{
  "num_hidden_layers": 12,
  "norm_place": "pre",
  "attn_scale": 0.125,
  "bias": "all",
  "optimizer": "soap_variant",
  "lr_mult_up": 1.04,
  "beta2": 0.95,
  "lr_head": 0.00486,
  "final_lr_fraction": 0.05
}
Each number is 128 + 32 x the weight over its row's rms, rounded and kept within 0 to 255. Layers, rows and columns count from 0. Numbers have three digits each. The size before them is the row's rms in percent of the matrix's.

# v: layer 5 attention value, 768x1024, rms 0.0543, rows 284-308, columns 128-255
# o: layer 5 attention output (transposed), 768x1024, rms 0.0495, rows 284-307, columns 128-255
v284 117:129155120128070166155091129039151144116079207140109183129092154124115126110097112129152098071144211122116080124115132131114166109093190150131176093164162132102075188086166112097174150127109124056137106092134069123136159161108114148124121127150112176143089105097082108134103176158086171149114152123057073127153156144098173117140192169083199118140087146169179104130121131063137065145095
o284 110:116156102176126124142181147125122160131154073156100116149140100104121133136136070158106139135113123110132179095081126133092135104083117054151152111096103149121105123125134152148165155112085195167114131109165148143132133104144118107122149087158129136100161089122126067179158153130134154112108157155093135165107142176105156153146132114185127158150172155075116133120074219098094107168143
v285 120:133208089143130086132133102142105135109056126087108134160090098098182169097077131107130139104143102108136126133194103146103089154123133150156117128157126098118134152163196123136092124163149131139124135159131176171133057102134197132124212179080145188171133045091114070132159121110115118085102148133137110102159127143111091159133134111112131087127062139084163156082126122091129099072175
o285 107:140168143165139121121123188123187103136135132078154153110153137060116175041100098094191123173164126133131078110144069137161095129133088120127137137131159140089115122132128165149175127113132137092158113122150087145103094151106155129093149125150174116120185094155124149124130132134127182176127117134102148143133163159108116107137152066168188091114160128051203170160143165167087109155156
v286 118:110059163133132156109122121114092116146136175159102150105111125133078097093146124137209095140126144145131123175151110084144140084164100087082140101117124138087161082121101111114116168108133127124182107164161101120131101146121081100104052095095156017060150149122090145130199133085153149166110113126100118145126173133126151184142135167140133144110145115139072114074105126110130137116147
o286 107:096112165118185156118161097158116080077153120109135143132115093128055106188058143148152203114121090087143123158113075108100127218131094137104144126208114049085119171104117158129160121157139141099137119136174121124145081061115067097124135153087066107133130132185147135127133076178067141091108099109120156122148152157181130180147105133120144081212173110134142085144137125117088153089115
v287 120:179123082141124118139166133107165133184096152091110105121137073111122137160208152143092163123072132149069149148068131129159131200096130148126130154195150161116130171188175102119132145152157189119158111141144084173062107159111107086150140118095137169132110156138091120148095056124164131157146121115090132140140040105153194089191098101058174106094148153099168124137101137065133174120129
o287 106:194139184111074138156148155135153151126149080131112139100160145122155114155086088093177090124153173101103165116149159155113137098113123112170144104084136109152101034165150174136146081107090105172109150074129109127146136133139154129071146117136153117100183103097156183128077086124120111081162132072140146152138152159126114126177159118117162127098124152109186168104131168140152135152139
v288 120:102137149143131087178100107089145096133115160082158114133165129112118087098172168104121178097156130174100115133089138160138059102159050117117117124099121147109100155085132132142137134111131148126153150045085108069094077095145191114115120087141140156147092163120124064145146123121175095118113177133067138141184115123091119156106095112118215124070089138161095130177066199115134112114109
o288 110:146089070069076114134123096088132082092040078187130109106104148142085114090099140137174098115144100132159145086182155119139064083145154101082156123138077121137064093140119103134152174124128175117121140148137143101091087156166115135173104117105152104102147099120055137155160162102098139117149136122118148108131149162172134112090107105121134222172123165147095167096103111140093116119102
v289 121:169151084144104192155096195168103122096149116079165094086180124039092130119150156183035130115129193133167089094114130069119115151117115146155142137128123161155114109158126141190139111140144100166063114133089165145149126113198166099082183104204110156155157118164177133127122093105112209131142133144085064115086137106106095126139092073119139116152057197143106140147081186099158170116145
o289 106:173179111171153129127100075082160127086114109107092081144096197090172119084119128123151204129170094117158130136074128124142138057129166134065108100069128196167119124204121108156113150091160129124097122131159076116110161150192138154124120152115115156157160116099134153126110146134154159160071126170137129149093124168122132133166062077133182140147097143148088155188139103129116128135074
v290 119:137174089101049131089127100081114151130116129184125163081137130078140150159114151109150075121154101085099149135191114117139103146138136119144124161073137129102145114151145121140124140137095143159152063198149153199107130121101153162155144109130158122144128046069132088110150177105095158119174159157118080147094149167139093151140122119109132131126101145170166102139091097097148106072088
o290 106:116119136119154077136130125149128104121136099131103116118149135126096142115164146159085102110162076183128139162103182121139080148151154130095090130110135090177086164105110086148173125139115107121098196103155175128186071143102153150088115094124089180125153097117128121144168143170171190137175174130107082217158149076168130140109113163147115085107095114105077206131162074129178131153087
v291 118:123057123083156146088148107115102141066117122142178111150113156171116100100125118108167154057118116089136091082128136096163061124098192108103137089149119136057175083090171181120071142111108136164082105117161103105158091180127108067075130126107095113135155118174172119201149168131140112128092154127163166137124128141132106122100060172079193098091112133073094118123117186096181130141148
o291 106:104113123091153126152116106105115090105130124167128143113095085168122122106140135195092090080093119124131154172096150137106093115138111134095152107145124142144126133199118132142074115129167149199067140087114121097131112133114118205119089080154136119035093188105130156121090087126066144133135120115073151131087136147126154111158113173149152154147106124137152155098152092207116087124103
v292 120:116238135139088118069115117137163141107102143103103132090155106114106116068107117145098159128120100091078092080158083154169128138175139099163157098125134196149107087128104130126121121113152150051122095074145165149130136123085101098088107089115135196144112053110193155128146195068145145066155128127147083104180137169113103157082114144172115172090146114163135155100090162061135115108112
o292 107:158116064147093060149113101117164093152129174125134110121135175143099164151121115137166121163099103100140112168122091116142126152090104183151131181121184135121155162135144108111150168060111119111154189135113136097115131158104132118165121156076105192137180109130140127087132098121157103129102134149088158136109045087181122093099098066093085168129071180155132133079084104105086133068203
v293 123:130132135133058184128088174195053163122085186133082107158124144094057184118081177157050107135122126121130132126103142157170095169087107118149099159086160155150110155110118114134141177140079123154055135085108103128105151117120204126137113122185125082193114119147114137112156155191088205134237119086213112090109090091100107147125147091140133127139135104104129167110131152116144056144127
o293 110:198133169086211094131084107089173105117103094147109130058114094102132197142121078089094126169117127136095110150108083142121091093122106181118091113080123119107151122160108190144148121183128104131147103104091167096093100097133114144115100092123138117127059092108138052151096099097176168105080111122144099084153121079081135158069110109081103128103202115101151090196176127174095144106135
v294 117:049122158169114094137138141133148143142108119099156085149118118135101103132126046109184144146126113102058104154131156153084125088090180163166143164086184147152097143119080223079148144108151088190104097168068127124123138095113092146177129116128163086139153125145136100133143157124132086100132121164073154161157093172148156143068124117070181159117164125170088117124149147071135156111105
o294 105:138185082122093148156110129116134098161116186127103160154137145116128056107103143119187141096088188198172178080075162160112162125126071141140168113089098114095163156151105109114108138088049158083163079118089172044141158188068120079194158157176134105120196188115109148142165168107140067114090119114120124099149085138080150106123118084121144136163129118136107127181115179077097161110151
v295 123:177133033149147132122142148101121123106055068099102152064080121063108079149150149114124173152112121184139137092096074142121087092131103146156127109076081069148109137086157110175103099091138125128104113109160170132107116114120096154089163145172142116091118135094108113075150135107099143210133159110157103119119116146175138091114107137109121109154160153106117116140187152151091167163120
o295 111:143158135132088131164154135177142114152120139125109127124114082128147093088064102131136147183143130140103091122144174094157078125126122141157120073119106145128100134176159110081143136141148150154167153073107107095074148141101111081106134122089155127126127060118186109124111081098152116119107165139101094091089052164061085166188146155132108121196119140132133104129129211148165144107161
v296 125:138048167185157138121110127197178115177127104172165092121119145154147122097096104105141166141130112123152091128044097064126138090148152112084110110149017127158119080089102131176103182119110118110082090119174095126115158141153054165061106130154125134123130118145129125097082093167161100154105160129089160154080178138131172176122159186161181116164187122115090134119130142182111118113131
o296 111:170146115102116125111151100081114066166119155089121081155139140103128103111129183166126107101125202077192109074156146139117177163100207130120123162108080102084104181101116123093175116177092134144140105140174112102145093083105164130162160144118170131101144112104170130119113146128196180124152094128125075189066090136116124086151087127127182145172163133145159166129160166128142109071129
v297 128:176160140167078187111151181078081151085116138133100145161109153116114186109082143112055100093092123174158134179160122158122096169069127170139135178156162196096132118103166176180084142159134162158084098177129201174105129168090124096139140158097095127161120148129138057129138093199112105096139139139147132137112102136139123124099127096131109084113132098117132135123185142071179131121117
o297 112:170111130141080070117143140144165129075120105158129138090138136103125106120128145129127149129088145094128131218131137135117103118155143153035103123059191138160097120140115128083186140101130116185128150101082093172144157149105162178147149114120114144128156109156139152145171129090161138176127126085132081161147127140173151157106158173137115146139119102143130147128058126129165164066167
v298 120:124115095143097151115114149121124117156103118169161106150094097147155120123096173140183151101119156104144128099141120154102089165087123106098152104143036149074077101130111126103171155123071141120118155197145091164129156115211093162097152127143128101046148100145112135110107132124174033128136130061109152099136185118168173125174110110138123175131190062131101136189120094153111079090144
o298 108:113097122134131181137120159130162141116196170149146140108123148132143104198116130118108105142084195176028135093147140100104179080136154088199218174132155148142097065162138137116121130082120162117152104120146135141104111105148131113174120073143106111146132125123199144166101113103152141173111124114123104185105135104166104122137096067085150128070105175115137133070094094144137134166056
v299 130:154093186124189118115198163154102129183155132199152131152164115179130057106118123157160104142171205116146115119179148103151147138165094113087118079092103125128123139060160119149162167117170093160147154110112083155116128119096188110095133143129135101152094171140128097153149167135101184104097129118090105179132194191160201105086109141132131134140108161149143103134109148100124120124153
o299 110:155090112111115147129088143128168057132144107084160143180144129137146132100178160112137124117114185123158113204127120108136088137151155158105163133158101161091097181156129094123135125175063174079122126158147122167115016073098122114140123178106142179176196136091115073151126120111107139131129132155095142093102099102076187102191074107147150087096115159108152126050073142082101103046131
v300 114:132071148135103113108146107141158145129093167088156170166083153137143108133120147109184188140144115146137110103056124109167060106127171117093113112132106138099134167162093123151126130151137181132129150144147133113119178162080149145043162096149188162111087134095135107127127160111083107175132093120114103074197099146076167175127052126066120116127166196102101121161098151084141135105121
o300 105:126173201155163160199132143090033124149105103113166140143121159136036099099127137132171072103129075148119126163173074100119134074104156125153111157127129102159130083167086168123092112176147126134110132125196152125058118158156192170095135190158107077110156149106152116165147123127132145114169100220131161084064135149136133088153196141091141132156115148187148152060157164182103070123149
v301 112:074092142119125217143157114139134148154100163165136139136117061134124089165122128122086121072153107167142182142120097170136198135132122141130139095128153177129096105085144080137108096096132130167171126119159150126156144068100086195102157129105151198094126122132112118144134170117102153124107086104149127122078133108132115054134144101160129105183144207199159186143121081135147122163162
o301 105:107125102143135110161125122088142149190137078032070125105080135145163139056055123133102146148118141103133133198090157084099160116094108099156094177114143179156160119151114098155078149169128083145156112147154139117148085170172139142175059108183054123098061093116116061157127129137114176139118147124115114165126116103136070078125105123129112138103171125070131087098079126125156133122135
v302 116:094095157119103120159077147121177207233120160138148084103085122138175164088114145079154115143157132167187177174096148167167112147117124136126073142077094164156119089106096120133104090160126145103126127104178093101076131104115110129144052141119077135140081114112130157122121069152173156135176204124070173170155104144122165118122119100113138096142192113134134144075099148116110182192051
o302 106:110111123057129109106146123091090172096153129120155139163156149141087175125117116060152088098068115126103111095167196217110218099113083172152125111165099101130125148127123196165069178197068090157101155131204176142172102138116128091124145132189140134148109130140100126123120112131133108123085152195145151088138150161138199139120138150211131153127105127154095112128127200146125148156114
v303 122:143136096153144115161142112124202096112076075197211198143096170094073162123148117103105137172141108146205139096083127103131117163118105126104125105117086087083119159141134131131124105145127104071166118102192122087139125155104130103101127106096134102126156162113072063187113174139140117189084083135084181131101075155088118145095128141090149120147124138143160117115087073152142180154124
o303 110:115145115076148141094158146145096154145166121136120129100135026096150143127096065082131140126108148071124107196149185054123094170068079119231100217126151091124099141114138067164148094120128126148096152111075086158156088072137134079099073107157165130145168131165160147055081101144096123126145091135084136152104191127157130131101140140148155097156144095117183118194161081118172156168166
v304 118:166136154173109143199118130113143087096155127145188160120116072169083104202124141176188115079152124164146132084192147096156131174105135109127116074119105113107155151157123140082149101152186117184113126092100108098128139160086068190125099117122129120134209138153182201156087153071158091170162123099135127134133167151148125140123187138102133171116172097115121085161132098152097106118054
o304 106:150180190152128099127125116130072123149088162095141109168145125110139176063168090129170123117151098187166136117104176108088157171188138121134131136195148147135103122192097161179148027097121130159149109152097099033130136156126142116138152147136133171101093127148082168122156075116125115147140118092080117134101084144074127104142146151070058117138131157122136172208125120084124130112074
v305 119:147146172115158137068121137213103166123163095149120139144155110130150173155143123158074108101108123134116135116139104083118099190111169135080163165113116169095116187140129099142118096173120199112081081109131191072170131162169143098175120119169174132185144089159181151158186126130162199096125139150152118145099089133098094090138059058121101125158103106086110150133124168073138173116122
o305 107:148109063171115114123095139107141111155105152159168136150141088104101106123159089134127132134118123141100142144119065184135182121170135143144147101102134176182120134181107096099105168163154149114109138200111155118059089157120115097150089093131074163119117117135134135088091151103127132187080050121081070146189093124147112112097088158102151130113110135151089148173169224155117114106166
v306 124:129093128124093091121128147144064103091156050131096116130149138067102137123077090111119122154115195156081135144100094106160147165141131149084153158168185139128126114095114124110118084055177155109112102101131094116128165171182094159103129094139163130171134154087135130149097102126054210166107073105134133122130094139120168139153114171117102104092143127128118126121179163111106117126111
o306 110:132106108152154120138131112140126130144108084135142159133085083139102134135078117116124115073159114171088077188140131080148112171138101132124114112100130133171122117128169148121117192137127159154092189092095140146137093118055146156162107115112189060146163130148096118164156142098160105140095143083159125116129149167184131076127072201095089094171110091198125113212047149158124142113120
v307 124:132141111089128117148118120124105122100147182130119116070099109213119139152100132127099098072126126140130099095119107087112151170147108092125155122126186177160156119134167176101048158168138125130160140128107107166068146163051173172139104129143116090083147166146104125172076160196111071114129182101121139103173096195151112132083185114153116168140123115059090173114108100168142154125157
o307 108:136045118104127080158116087120062178084149093081121076070123159175116110112198124079142155173116130155152154113109085147136198119181123088130099124111154110133054150127151157164123101183141093166186205146112164158143141065147140210159084053125096187190084131174103149069141109166092179119118115138150144155070140104088122103149125118186115148112101062105114141084201117146115160155124
v308 124:097062093096140097144147090102135118138135145106127114146086143183163099116121124079164174115165121146078116134100098137103137085128131051102109108110135095127101083135096152115099142148138119104167117143124122095105128093147147107188130096137173111112157137115110106163097114114146109111084235112110147187148160101132103126137119117221098129122138162160108108111143151095155160154132